Each number is 500 + 40 x the weight over its row's rms, rounded and kept within 0 to 999. Layers, rows and columns count from 0. Numbers have three digits each. The size before them is the row's rms in percent of the matrix's.

# layer 12 MLP down (transposed), 1024x256, rms 0.109, rows 699-753, columns 0-127
104:551485443445473541477463548485469567469505461523517551461509483540496553545507539544488486465490472581504523486532497514493506527443509562466537392448512474531476471605476528543497513494563501515531490539598479468473546470418556512540522493499455542553458527553463454506563380444502552507448520586544473448470498479491453530549500492556443464472557442470500519448471551511547533454527
099:472561560512546513543516490481539537467528558529463512553499490499506487541537508558501491499491479574555549460430465529489485496474560538451516438619506629516506546449515487500534526475512537472455511560470445512554552540549513469508528482537440574474503508541468545500529448464524494540534563559539478451534514483550509498480546591514522527560516554505519463512491534470461542714430
093:569555533558511531573501436529475503469489500535461515466492489499491551499493503511516533534426491494524533446447544538495438468536462507495475532485531482492448451543463490580543507506501496493480483488483491491534506502482523482480473554491508521495570457455513396482433525525505497522451461551504506482524541576454512502529481520524544503534489457457557522433519502527515484860542
098:473407482473435536482560517535494492571487504500439525448550466497503501481496455561452512533508440514546477481550484530447510517490472483504477489441479474573462503473525433506536434453490511599471502488507429487461543497534477455491537462488480501492463492506527519530480465437493478506560553495550494480495542459463475637487476485446439505526519556503509465407591549502422494473502
091:510553460537533559559485548580504483469484481513456489504494495567429521494503472447446516499487541447521459443442555481499493471555493489473485450529502553505524535502509459486451536505516463502460490495456529496561452495502506523419500492488549538523452440500487541505490475476525512489430447553490478528473509436481485464489480483474477550465499427536492486500571543473527561827458
089:503529463493533581493551487492513564513555445515455495489509485523515597499448448493547523492471500503508510574517462475493477522502502520444459495532461472520516452493520505458516489452513508489536503463608565456450482517518487513514499478581514434467537450510505477582490474521545420566519497483480576525478480488479477545405454433494518503495480505505550504459407442548531467661529
101:525472436421470524490513537402566558485520451445505495564451524543477419503444513563448505521466490493480514445549470455538422543464505495567498472444501480532485454448541514505460498496481522508486505534464534480459504494495551483479480494551466485506508577481449469552555513525494520524473442539480478509521537472457597502507500547531527486437545468463478494518531562500532527419557
105:505439491535560511545529527497481510532426607484470571457447517516508473441568572558550495483401448506503564472559434511510477496471540581478490481468496421527560502532462498494511525535528461433464475462487509487504519497481517477491498542492517482538463509479512452545501488586497531540556560478521529413475473506504519447548515478541482504533519530490493496517530511545516477494505
099:531501510453487473491439494520480510521557528516523543497474524467523552499536516505480471524507480488540532457500524453534480527456468459506498538465408561439510469508496486432502485437486417483478519406489471448459428517472470468514490473445621534471444491446477440466499482463518534488483514534536532441466538551543493542532518521451538441458498471520557438499445526568507489626481
102:577489521468473521503548497505470446473489485525541567409503494563498527496546473539496370481458517532444501501461490533553514524456478567527507458558619544494494504477514498452476539499520557528505558487508533538417484402557544523566572509489447474480426532521564479495545559459467503492529559497564517529502493518479420492452609535500454492441521483481527469489464517536477477506467
099:549464459458466452483466422500535494504455496583476507495563472497542517499559536470560513476436536477494429476532536465541496486466565411423479458446536574451513383495482530501478434501517598511550472491529566515489434421474502520474490529509558532489554507400450534487552532470500504541490534541541487568489490524540453525463492501533456514487535447457487463447492484509528464602484
099:502521466510451514500425506463556518467458482527486455443498573491481421519522478511545440424507510454448507484485531509451451457535504502474486527547492418514463458575492513478513507535569509446488487516528439475470462491447552538475531549451504460538525506504549494503536498521540501553484443437451532477533503524483541471505502475503506464510447568488507442451602525504531494480458
107:519493456506453533464515450515498508466589462425599503547478505456539559534460532487460450468528483528562555443459480548500452513421482475465531453511462471450540591521535469510537423481492426548526506556486555455473513499515506494487472483511477497510451481550422469455530499451535509453466508533519482562527434495499444476404523512468477549562512517534556549503484515501521498424491
104:523477509411528490481486521511460483543469527602450455468541590470415454478502525479522526573485576527482465579509481471444503475512542469554507468544402502482507505483510490435518434502545502498531468423545525542446536563505523496566484487474496483552477396505561515515443481492468500479559481532550471472447465483495474595586478458496497459493542498486508515492523465473499495504443
098:534509416504476589512503539428524471422502552462522477549538511480494497486627456531434507490514489543533503565553514465524475542498513488538492512487530541550567515470462510515458507533470533432447480479531451506496523515503486505548486488542493548466475522489627452589495480565532442597548513565638420505505443460474524479507427482522522460464468565537412527475499484463464448520528
096:504455525487509471489561542447541506475486519502505538507481514534522465498468492480547462590461495493437486490493476584467478489461516538459542453557481492417526467529548528470469420573547483469511550516410429501472460467508536539483515528495519458478473493502549504475529561527520519474470538474527512469463523480457531446516455513506548473525482522496559472476537463475456514463439
097:512437482461462503438422474477512451556541509581432552508434419473476464519490546544454526534499522480504563559476513446523469453443479482470467520513438471520483416537530538439527476521528495555570504537522492510387524471447497520507410549527473550479473468442510519536532516456552497586479477421515474514488497512509468533471465501455500505516530489468486487445499485421543533543487
105:522478450462489471457517553539504412582387580484494567466440467494474538510497476508492513491517574518536475461526509471444495470516493557477504518566538486467468521452511476527545584402499516505481461540484465507439497512536492463518468499484513494546480502558404549494527486412544582512480511458488464561500532506462461461499607486476486520493509538508555483495509444561577524496524
103:543483478489510446463597501461495380526559523506439499520486465499523453537552480449509516496556528517467483498513446483435473520467518469511488544505522491510524439529476554451570488442532557542515473542519473500477428535453508505494514512566507475483457525468545507519536484430485500467500521530472470527599444542515559565518548497508464455440492522484503498459564527485543465594462
116:524401473517509548446440497584476488531432499537496475486490512501449461519466504533525491434453575474534508492441481445448450494522519504432446521509476522526497478506553517516500564533525462576485428510498582557479553468542478507503436460539575496524480499516503420506415509563489567424544537449546501491525486501444528465492508491491478486521502518537451510497521558523488543483520
096:510498581516522562519414548442504431547449526470469482545521589411529498479487495527578497493499500432446553543533557444459542478469500499473540491599497502527390548506513456461526484509502508479416456535494542494571481545478558476484503527429520451549526447471515509552497437504491480509513460483487575560503496465532515455556598529459466538478477568511509438451558423504474552549499
095:541448447464479487592468497481538424499534563436484489460405533509461478495454545587559556493431478555565498557510457539508492581507523528483526509486417575466443521458462500509498514502493530492460415480448480529511577478472478446422529464492506540532508455550474555527495487477518482501500520587465418564508573448453479521500543492487452448545459532539451502460510528561467446520444
101:504527489520538472546522499505469473462494472526465495460513514507559471510461499532588485547516438466527498498448520468480490519509510549522530547548460450454471521481545541559505522518479524513547511504514553520516547511462454521468500463496504528491489490481552420426479476445510458523555496482462503610462517472516480485502500463485527439562470428533491464490477486526476442741526
091:499576507531472526542490466523485465521554541534505510449441519546531522468538538537526477487531483526503489479464475471497497521543487489474447514509521504474525486553521510523515544510497482463463538448540503485469480502493516509473488520462520536514477456503504474443530461527466528458483489504540442519516501499464521514510511491503479476563539482487512537498511471534479487928516
085:534565552552488505562497435492469500520475505545559553451428567474540423505486469561532525465493510376446535441474485486483480423513483477506444494499479444492521512586581507517559510508555489509517502499602503508474526492430571510491470460483459467496516507481542524526545480474502543524474476444513469467528475503472469440545550527432469474518553549524470508460554521452576492503451
107:499399541453527469431477511532489484561534531456443475488545476416511449512488539555492587506501544385423484535444537478532500550518444520523472457453497523530561507517496474494503535527520495515544521486562559555489445522519399466486419463537492496551513485508544514473479514506485495495490428440473579597499495418475486503428401470554527535468494477495478483460484525498465429606499
108:516464458434491511479430499504457452491542478438425481534525485477531504620467494506518519460450537593532464483554544496466493514526447491473472502511425547562538566501463492470611497488517490434532493466523474444537442522515537558586511491522467516475436469506504532474555556459485566457470509477551477552512491567561520442490443565458504542464553543530569485551539487505487532401547
100:541505526506480517536467459542447516510509509515503467446494418550528486537468503475538483505492449532476461500456500474431537510521490443482471505568511560410459421506487502488480522499471532484430485477493463517528582484515576519572515486517474477472528457491490512445465542510508488438611487475515473468478455500459489462451463484626359538466475554603449488446502453474534490566620
101:564480538545503519511495491507494530447478491514447511478489507527453436415524555475519584495425509571451459506450488468529494461506492519514540486485485485496531478531467487492497524501572595545574436555445463480560465528487462502461522504476464523473391485478484484529460487476557465464549424475526492462491443484494504553552535565569499422488497443544398486488507506454504521483485
096:564537458506493463473478568541488494523490526572518543464479423460478535435469508606495486495494489393558512574449546485424481442511552496442510513445529565508518493510552521522478457459526517487524491523454427530394491478524463494507503555473437488473431517525512580423449470551488560478514490547491515560534478506447431486568413528478442458506460606415537485531509510553495513557536
102:499447497515482484469467531456443493560502463467481520497485481527445588554515468522541556586527525484559505489539511522479508423598491478495614500491437543512569527537437520513490502542475491519515430541529514506471540443465493449493496537498566502531492501492530498460479540483516478554495501440430487435458486477562572541429523519496451450379478525537507521548567480500508510577464
101:399505474472523534626527522430531534478524446576486548548562491483523507510536497569445508473446496475465540549456520480533517510520452459470528491486520474524551530458513505541399485482549493524482522570563527515483526509569512436468524511520495515471470471464509481407495507489507512502465451462479593469533458512449534511498515529471490497453434560549508521461569466553588486468507
093:439502546502512480605465427500443434461638519476513453489570525524446582433536537538492495479556534442488444487453474508477546508529478488519477504479536502507487455549525508509517566529456493557547466497541533552449506423460531452510437517413536515453512479473500487456490488492440452546507481502469421497486527545506507555473558491548489468505489497520473443489413485439492482598464
103:475471458539538452558522434553479487427432530475403475457457527489477503523563507529491483546623521545486521450511473471468517556544506548446543492517497494550490436476567534457489389544492559544592500435469478511503381498430472489454471476552571532477472462510492494509570459455516533499477488471462603501498527545519532537505531440537528473488484466453528492509546527456565487476505
099:441530514531524516495480441547469463493487539494477464556544506509569588544511466535510553530518532467451484455481474569556454487527522506505478498559514488605555478495546511433483460464552529537541552544440542547479427532493491494446469484545529487536591428442486480478471488509485520481487525516434481525534465474465474517445536488510516473486472547481448565467521471514464495477471
093:538553491472556484564504490502510529502521530477494547463549502493485532573487498494449583567484539440500528553491519439498446511561464512492490550501453538569542536539507428495463485479479531481495502512396530498426575544488458532471526531522367470543505514469486412466531525525547451487449534510519462409458535457440464517501501482464527452517515506454457457473426501470512534580529
098:373492533491537423504489506450487534508523478476534516445504488541439494500460499540553458506502474498529440469506502576557430511572521454456490494482489547498512491515490525475492481545537524498512512498487403577469504474519506498414511470438565511469437519503503498479426495500431565419513490511501503560486490493452469424452486508518531519464457513536530512480555506506488543592453
101:528565561478512524530549579444523523542487530558561537507582519531499492575422585501497439505426530434514529496510580469503487505556496541419514518477451447497555469569473549543535562522511450469504494587551485482505517487437528537472558496551569547489448573464461580505460497506493520503528432488442534486533453473466394517499461576518526513448486511500492503551547498568491512484469
104:543476412516509480491513534511516491461529516560495497541471502498538479493523497506495582537423530424482581481474554534447417550415498581472488584520524558518551458516542477440481526470472509497555472483484489505542520573582469492441510509529493502480508475538474474525471510502489518566538531505572469544536498562521439467452516475495434533449491560518535413550530513482508535571502
103:513519495401473511489415446539500507585458502467497481433495470462513511495524522545641527517500467509551487452484563403484449508487513519503481495525472533504517480552537495487560469464540527562585485455515533525560543469474489476493519497520536437517565482485551477491562576510562509524469483556529483459546519499540461499405454449534513520527442522446437502510508489462463531581486
100:502539434523423423530515529466541536475487477517470515533519446555518479501535450574494519542485522490430520587540571542625493495485444503476512429512488526523516527470530494440508483516522377522443504514458504489503504516526451486429554492478546523533540441458450553545416497423478537553516484526489538451527516529554412553490517500486458432460485523522568439547484520526515476527482
104:571497451499582447456405445463559494463505475528504520467504457549470503529423484489514581477569521453521504475563564503548500509483570511586477549474508459506522527500523522538488440489578427555482491526550474527476464497421517555493494518456499531481413481488482447505479526516511519510500559516467503502588506439561474465552497552487583565479543510473539568554518564438492501549527
098:471470456458498493486587512429521470476396448505491527459560481542595423489469421507456553494545466514498517446597550503459467531583422489496514514462503507452562483481584452529557457479492494448484548471449517456502533511483506497497532507577473499533537483554452512497607475501540492487461507575470479545493462506502527448471453530522469531520487525483484533466470493523544558587529
102:516553533461466478433442473449559496512545449505474500563534450485534456468407484457474501578503496493501489528403572543463466527537531499545450548553489512450508483521618561456501459472498479513480528534511466492461469522443542477491560489501531525450546515529456549530467489464481480577490514513514514491480504495489413519513477531487497486408511539530477486486525527531500490569505
092:426507542478556452529449513532547482481539556529468500507507524497448415506541563440516532501455488514537490470453606520464512485496492494524468425442449533505538554439452442488477493482458501498526511495533543508457411481482492504526500473494562468496447474491503491462494414543468535555473442556487485521471455504482481526521406489484455491501511528521549486501512470544456424689516
105:518500521529450563521463475508536484482451528521487562462468576452492526561516515516450500586454479517464504529565439427484481465524516521433568513557482505505520538534534507528439595514496524482402530505472509535489532513456492484492567500484463533512538534444416448500492449504552523516533480506474490542482538533542545463567411473490568534531427493516441547478440575496496450418433
098:468463461456510431470533525441483514468520462542458551491517518494541499527478482560455489601503455543485530468517493525545463543449490496522520520487433525541545523547447535420524491490524488527528424503453572564521488484537506433499500526594538513485447485486493541475483443476539525575554531498482455497511472585447467476479503513474454417478485500525466438525485550523520482681500
104:468492529545573511486529500517519509526512572527479590515508499443517441420559477594504463518502489484546498510508400455494452504520462482417514497482493461559524511560503492491484524553476487514469424505569516540489494562521514551434510538539539504544578461483492474510514442518546523503512471505567526511501491491564462501466430450532540554529498497477524536503451555416555521641463
121:505496479505506465529462510449477539424541547511528482482546473473483474530547487501484543553513533464567489513472598492474557490550510559538518495529441498472505538522427559523558494536515473503551461497562494495412479531501462408565463454487520459536470539495506414430507422531576438459497470431559539542535448498512493510497479507507543388436463508497542587486493531521474531543522
105:521470546460520523487500564499549518503540465515467505570495577471531503475423468492482490596465497518568523560445471448570467574522501509370451511482465514519504455456567513517545502413498450486505511465532446466488459493432566459472500514484516543499532517469492478550514457540516470465441468494526500501455411479505473480486547530537448523495545524515438508508558557557555469569532
092:455479475453532446482469432456529522541483516472478535489518441520472438499499499502528448530468533515533455492466422436439428513548473617524492539453497507495491495423491490499581502423490503507437495434502468564473543464525490480548537465510544503536471517586545512477439522508454520415505453530556430554479459571552523559495464593538536467477490485505516501467458442496495499461508
100:499491459488469511538550457461476555531494480508464446539521536450530488451488513573494487482540442497526544592481513447477496498509509474441515539500466511463570537518510507571544548469519503540433525430478421555501571475496518527485539412459466567540563528513474528447489446431442541506550501603516477463468448527507401532525533509468429553558502534544497460493505529531486512535496
099:467488469507509475508578472447501535470512585447524557506416501481474520531517483515548452515441450451523483516540533532511478509456520444490486487486401505566502515465443558474498506506467526569432518519460453479456520561500500459547527512445447499511569494575506505527484498489481541500437519463462482528461547443468512499511599511475443522513510508531541530477593542523331498649475
097:496473470481533486544577520491440474502523497496450581537517532517462506466529524497496452483535503445497457473419506444414499576505540525431518524539481493509539561529524417574528454493502522458446568477492502525509514588567514497511510443539469542468574533496478518569479527444508488519563517559522476469502528475440482552471528500529459471572423576475523479507491483475520503774497
095:529506500519519501491532480349484535449524497484414555457531497561469489496523509503472518471519448503516518549472542536517513490493480505501555496526535512480494498535499550563507456563476486415575473466523531503566500458455511568501500461514521438493486473520564500523497500479485514520489530538439527452507487471511499482463492438481469550489511515492489519447495500519534461620483
# layer 12 MLP up, 1024x256, rms 0.122, rows 700-753, columns 0-127
095:446460501498468500513463496532501429460534536512523477404455489500456571449538534481527489555491512477414479494445509518560489420497504480519506525504524535520490475507509486538568448500497515478581521491451495499467535483526520565496505505541473553422513517481488507511486509500494505443493500555489516511443512531562536505527461543574578566489475489460497611478461582533463554456468
084:463474519499484496549452559533563468452496509523550521460557481466495508541569535558512501496443427459510491524454498526533459477536477492494514518551491487447480434545481437493530529469497443392477519507496441517439491447530522436537562497559497508482508520527533484526492470533546508559516444521491512467506541584477456488448467600451497436513459485494596537492424527521438518504501
106:455492509474505529567533455504528445491454507511516450506508475492501589479465539538423448515443458550445511476516530538522477492468501474504494575491398537545532476455510517520500526512428558552508521467403420514517491492489500512519560513486497480501560536565559475591467473542525451502591499537579438419471553536494510448544578471506543497492463553493559508474526476478433528500455
085:527460498503516461535490503476517479518484541490571534464441513494550562446497559510491443578465554453502463589559536452429527535469523548533419523492479518520523552465550555490505532554479556503566484500503574464516543515473584480476436475490473496514537509485537469517481516497499550464555568480467507525542483533472570520505536524483494484465569508544495499481476481508461460502437
086:467399502500464507500484437454439424540543520473473500427517503493477502512480540481475512526437412465547531515485425476504462491527479519453431551474470505489557500482523497514521437486469481486508577475534532494554470476536506491446536470534453480470473474505503438512507522511553471512512601486573507535472442454454520440403527558484485532539462573516554508471480592518476533470491
098:453550596385544488485500443495436462455524456523542521484479420550547529446473523478525484482455507574516473540472495502506507506389549490438484535552532493552465528457513503473546422507459502469453490545469462589440507435492463480474480452476500458431464502462477506505486514534495434512496518468487585493468438508466518514469507457486458541494560521467500569524382551499484485460507
104:473493515525472538438520525507482490544489468490431512448558430496538466538530483481443432525448483553518499514566522626516394500498489450516426485530442533488555492483502544505497491481495469515429476532532500476479532539476478492522479458503514476479492567500446468463520516511580507478530528484473546543581523571472542523483478529517455544528506494524496599547520509436434518484448
098:478500464513522539482482555534532500410477410409571500501429464538503469553571450522506525482533502530528488500454416538590588474495518476454463473496455555504525542496489469492450515490425475471533454444557491428483473516456499476476546436480487562510557493501490563490477446497490518461492530522515452493471541478442498466499526519476463464514425526556550516522472459455480515475500
110:474483610499590445503497438439459510525434506480513523522583414499509541486536559492560465454463412523545532571454557556540553523490530517481506545500493439543503535449454477515453479480516538420508552416541497465419477459598522529520529495471470463503482494534524446524556528522472513480459523463452471406527543494446503496444507513553483560479572548464525558471482429442516429459509
099:489450514459543510525453496537381442518513491529439496556525376502487534460528549520500515473442508506512476488502456482529499519426565512503522491531550551565547465475447513585427484432547520435538506407550472526488471497536491521462472484440539446576510492446506533488577541535469521503499477529549495509557519502478469520476533562560477506506503514482521517418468449473517468483521
089:449501494452535493487471458497525532561526404503513503554460522507466441493470471537517537454550545491474541503522510423501493488518417534488452503455516527554555535518487475489492465477535476502539554529508467554592517490493523492520518531523419455526491557528498525540548502533536460423442513480457444433542529514442509447535481483463487423534453572495516535427433558421537435412543
101:474516521497534475532447560527447430574486496483527515581534552532463586436515504486494474443534531518518471503475425506509523493448594515478521464385473472446471493520438492519463477383503501506519487460543528472448513587521494502448486437484539568544434525498488545540540423447448474489589527464508528525522473494494492474458532486530472471451646479529513484477488464446446481455532
103:529492534490512511539465479422464453522533445515451494473446561644488553525462507504540450468452484537565523501533540526505446564506500447530437492499479484469470504504536475490497520484455468501504564535523490498479473579512559504456539489509508492518487545496382445488533504558553506496538415451489471528567553456521442511500576499590498457481511501518533556525491572489467517487520
103:492504505505545461502467473491566447512505507398473528506458524479515495424505529484519533545442529490514498521507558482515513533536552542472470496450482454493447492493432534462440507467426365497437481438556524524505469470504504568477573508522511523480450531557534515535521516451472519539487522477486516485452505538448521530489527527520572509475541518558516485504491525480508538486504
097:488494506545459530488535525467521462543420481489471424468506480538549497459534518471472487505494520517542521486549473474541528487563553554544454421508435503451513565410415549504531396552508518433501535477477485488570521468523520455497460448483461404470579465508487359488479508561560511426536583467489506561511505493404508537511533438481492579492489526520460510451527512542435514460513
097:551573593526523515584405497545506467500477485555513460521508536450450486500518484586526543568470470527454460505481525487446513472485478572531529546456461491460505452494449479546494524517503462442481501521426468520526547439535517499532538556431545432523567500570490525477546482491517524490531508609491513529482522524480485459508487474551518581578498559446510501521488530544514448467510
109:441470482389552492533477475473368516467514536478483502466521438581562438523462503538453442516533516461496517534527476516582484520512462482500499455517538465488567477437580498516580470444500527466520555463510531534496523473439473545438526511579508499567498511509506520548476636517549483522522467560465515591581513478537476544491520546471487502477481518503510499528437503478528478478466
105:445534499562493416471540553470404461508485512532555461496470486539546544505423536474465567533479508519478512559504413536524542527467524457592489533527401536458480467479466522458491502521512476488511465535545515492434497501476481509508418498486535490459588540536506519469570542455520482451512491550487530486516457512457541514531529513476423528459500558465468526464511503521530511485534
137:463525529481514469592492532445442434525461502476452528473488545525532503439501517504543527507430469511459543544494441527608451482518463609476507480544503499460497526537513443528516442605474495507486495482462381485538529530524545473468486562461474563492536448432503551522486549470480477495476546541502515489502465475452549497459437525566502549488582447438491527457519511554546568481520
102:496472510490512471490432578420495493546540433563525456534494508473536476544526434468483461527444526504515506521465455453473527482531507531486479508415529536478478535441476468487455532567504482502458542485511467450500505446481444479456450507505497515489417569497467499572464518523536476460522489546497490505508527496471544521511559542481572481540452456526479616492443520471510558493484
097:515498589525513493512480551547434428479493522590502444466490480565483548551456491496406496470522538527459404473502471450541509579488517492517508519493472507486495538507500454523448472529497447478454481550512508449534424561516464492552521495455536499533493527455434435517544513446565472503497494446474514559557448555448563524479522502481463492538571581554488556500473540530474514489610
102:511519479479540482530501506494583477501486453498457502578522468488505545497537462465497429557505439481563482518527548469494521505500491612555487538497449471528453518483560497453456485502357513540498614510411522513504507491492440503459524511548481491478482542488480463484467487485499464522562529525499509547502496362521493428521546482494529469533498503423591497484474414472518483504525
076:496505515512472556561515517480572503536457477447459480479496450542511438542506591537531467550494501507483513552459452510436520544459461520525451551533446527426455495541513512494546546435464479499489449537475521605516533438515466530504587566488498499504458492490497469517508489562565415494552491554513562464511547512455504432459500564458457523492551525419542556500493484471532519519586
083:431514489513505519449512448467518546427483462406551515481486419468499472520449476488545475506452443478483436512593534562501433468583526536549433506516460512451497495532525500417464515562484437485550491454435576541520536516487508533512590558469499501574562503530507442555472523566502442500458512440483507430598530510533519481497480544499532512517377521477541481480463539462470469468453
101:446492442462521534506532445506501505538493510442447372487520508474436478503508506460450485502513460484503497503487571574548521461517480567538450440501482489496506504532427511469469462538525474454453536529511524529488471491451368493529517594554512513558488474492553466455488516491568466518488525497519498530468488515456535514465455447452555510499545541426506470551513496398548517477533
107:514514506396538503533435583531452465522501413540535453483437473480531523572514494478537476490469505537527439491478511465529538570539492449489516529465544568564552498524532435423482492550446430521404490479518501455495508547501464489524495526461473495559596536545511527518445476513558495516530500590531534540505601537531508489512607498464579481493471460546507578495484551449499530496491
104:480524488470487410498577584472389410534459525549499502505483496551484489440438530425479487554533432561477460507579551527387553522520583553510524471463501525513504559494521558494494525542477449509403511528524530487474495467486494460567493511457398425532530545517479485494557503487482531490512486505518449474515466491538470481452535486501486515494515504485458539508546433525521508503518
104:475501496484526542492458448559531478441526467508543508464483430561504565451568567463508471527469491498543527491521478470504472486462542468579520517463506454537483449450531503495533448478446477418496535552515467514450480573518498477463522507504464399568494521469547454466480534493522519542529567541527530471539566445516473472501514545609570502494478489536525526435418552535461572472469
103:510534535461592432510442451513502487552481491513486472489501475507522471429460467540470448524499467475522482620466538477528506576540546479531528509495473539488525579509529515471470446511522492502530462511460483531482472517492542517472516536540488469512482481515520442502498455540542493414473502493488527518553486609466551513469459552497456518515454515455504478519413531459473470487520
095:504469501501485430568489413504542422512523497451566547444562415483461570480531465537443524454507542503523512534570547511493458464522564532527481529459425489377567529478479466584534433514572489541516441497499489460489521493487502500483553502480472484561562485479472524485504548486558503504433571550497492507516529443477515514493537580594469487487452488494564485504513566483489485471500
098:454512534510497488509546529533504501519468442493506429521525532540504510474519574497424511526465504531533389522469441423515510604536515484568491525523484459433499535450478469528487455445474483462478487499551550503546418474546526492505509526528485479545491446522505535494532619502431534339484531545553482488489473474529530509502456508553470510526462565536470522440445481491460563460492
092:504471510499455521483457510491409477430483520454548496495497483511487534374516563421485487541468458443517469499516431438480449478473507550449482510529490547530494497490537526514502424514447498566558485442471502423509540447472501605528485527493514494510529484468413432497464572507545544619483529431545463499508541523515491503435502543462443516520508536473466448522533499508457541478546
100:458523445463533514512562397581542478446521472435519493533525504539460519431591518567435518482396544494523463450458455458506523537467481526486508557551552497511546513492514489476481517475451527470501499472486431490440568556543480463519459492498504504514458438556519541509577486513520467472475489567562518457494527572456564547522458469523501546546530539447484556469357407532535608453486
098:484492512427515535473451506521508518453482460526525491480423525553546423558540527531491476445516515556479516483509498511555438490445521498541459430549484544506451439453469488483539479471515489466442521527446474542450464504425514461513545504551435476544523478519507522489570544514479463445531534554432505537517504509517464420507583471529489526501501468530520566575544509477535539482487
094:519485546455488494537579556465508480535463414415534515561503524497522459446493486541584479445494460467443476478527458574487506540447535517488415511449548517528554512497468524532548478434553446463548509492493502481571450547482519440561422491522569541482526499557571500499423501484466555563502461530483518547500444549547507473525458463486469527517487530545488574479507492428499447470436
105:498478538536536467573538498499535486470496446529526493533460461519516518527534520464432510550459550519442541454596472484579516537485521563533478504514573516507609490490453493500536416473480440390423542477583420562509463535521479549488516556493501485489460499502526475527555486542492547459484434504465524545580491501534594527502498490476561460480488496533505495539469492519526468505547
099:354518496462563481513443483468530426470466448522518501588470497469445477504522506496541463484569430478494470568471513493470525477504559552575472496435523498495486510493428503487505509497536472485579476474508411514453499542538441556448550456454556522564483470498573490480487514536500518451461556518523530440475514507521494449532494543470524530502489426460444465487491523524520466465478
111:494527486541584489575544500556530468474513455547477472546458501504493546521528560496544552496492526481508463525533476563481473504443555516502501508553418542395441566493533530497499421458424537532607549494433496457519470591489519545538529493536480491499495406530523472470459558459490505473523509523541459487580536524461434450513582485526544557450494522476565472533500461516478552484478
099:452543560472519488516475519494448528502485521448545498473420536520555519475431481521536454581508441530523519470570485545548507466532513442470507438471461515530471526467479486560495486461499521520491503419484494506487533607513523573425507630566457479534442482451508481511555560538520535524459485531501534548564492551564520521522514547513526484437540546529574569483455522530455551454483
099:448526493500522483511471520491479460544477473498518444450559428512526540461552522532521529546490512513550466488518551493499476526517497490553475530487429498511460480500423483577574447478511535514495497415495473498513545481521575562550465460531485534418432470497504429538549493440516527461470537495482514533527504488493543467543496500451591507494507523456522529451444520495507501446466
108:509450522434517527530489467539511500505482480478491477527492503531486527483571526467486534533501493466487519508509533477511441557554530518528514556474517499497441442442507532479512530564413448506434467480571521446511459475524449517515501532478479456524507513526576468462467532444549551450549556459481542525504612465523508464520487469505565477452497523511502572458461483459521528473500
104:509439512485455511536471554498417515467430428514599424500536434475531520527491483485409428497496497477433488508603408472546516493531488475572484423484512537482467535514468479523568466492455431483500513467465450462539523522493423533445457512527509459548568473492488513461521539455545510426498475503550461472485450582534516560435579501514482533495523596510558545503455509520451527494554
092:464499544459538557504466505475408485555563507561517455494471437553490504464518493506505558618525474510541486523499512498436559505406482514470441482578452566514555490455434500470485485531433502524431564520532441506472541436513421606546543481498501463492532523482525530494518581521519522445506510494528491578557519460390552495455547533486534533450505473488502475428506435482523496492593
085:515512501514459571583576402517514544509473489527506559485454504544518540505546494463486435533426481539515518522480482484496427522418482475464452426515468479457559488455502454456503456464478424453499502525445501449526546478551464551527550537451458474551436436523419529483484492578485541480578493473482552566461589555432526520503536545493441526494522509471533452484496538562421502480494
099:399519566519581526558515519456502454466487469506487540434510505519462487510576497417515482498502592500501469557506538447488507522554565579501474475510459418457568550492529526567550464456513458475491491499533551465505555550512570469535547516382480464494527446457432484511488505602516489518558434495492452510520555520500459452532456519471469513463498549546433496453486537456468484467509
093:496484556420536450513579452503508505500419474485568487515522458525520524473473500493474458504525427522491517527480492500493443512515584496513556535518530471495449540438515485507560500423469503536472570516489550524511471563616545522442556437493404477481432529525488473592537498460491508518543556444477466569541557490532490480458514513426535487440536560536574483466492517581493548482508
110:486469562493492496545495487477370470461524462446575514459523490481416491506497498471511513548521434469461504500474421456548497486392545522454520456478563567445521575511503453560507440547475407410558522466449535484490510531491505552486520476514540556455468586502505537448569519475526509497516484543567539449498501497521510498476540593542452537507499459456584490435483516527506486481492
106:503504514490478492502446434517539513506529528551535519469495545523524497560527468493512497498521523448511537493526498497505528452544496520515431592481449512427476502445524510483516492560479481555506527523425475477459487550524450502531502456502437485584553513508421431451490442476528506424513449455542548520519446438455479467467551541502544443433505491407568532495479547556437617466491
103:427513497525478559473488464469465472517504506497477501526560393522504476465514474433496435549494500522533441493508523486497535523384589499502496498528530548505584548502520479473541486447490477585523470429496502489461482451583529476408474525524547504498517563486457502544486476573511424472447479519499562474495557568517546520406524481455548552551528493513453613505430545498554545459544
093:496510459487488500525495553492441483459485514562474464456481479551523520566482563377522501571541528492514602493536451553447466519494463551502490436559434518491490515464466479567522491479494535459508429518448460491509516565568494443575551498490589489459420487478504429549542465527522547534477548501495509473532467576512482442500474456498505528433524544528482518410453499512512468491494
108:459482529495557535621498456450473477454439480483473549499551494481512486487546521479515488459463463463531463493506519531478483539392542560468495397492500516476521495536508533512444515500481477405526553486518478492489562499532523574507521511437462500542526510496495469549458516484501445489531507487521516457517481568532459487539574513506447477493512542448515555531501453504510457481609
103:471513485464486470449554460564428475501438537436495517463489457510524519476538477410524458500482465530499506488502539517554521507457461519536489457521456574459510502510464469531493479462419477428455458491540507478466522432520530530536517475481496481457517525526468406508515485517453479452476457499534455454476497440516479536480546456534420497459502483473508450502494532483449531472437
100:467455533498561561540490488497574462527468493531451478551527538464509509515510558454521505548410524553506504507534512533489480584551578532501464549571515505443551507526463559454432540554546478441495542496546491471535495569488500504538492533489488512509495555468485517587502498462538456511498521495462508536593454463553520467506597472502435517449574476507546477489465519460494530500532
104:483499532495586488483444543546494496480495399436483487507483471469495549449591535498473538493534487469475509546470431474424449476497495516551505518543490506458527523483531521549552464545496471509513542481495452500539455563502499610516473493478464497538530461502488504523478555479453529549469497519497498489571498531501512514447447518474439556534449551448538476424452568445490524495504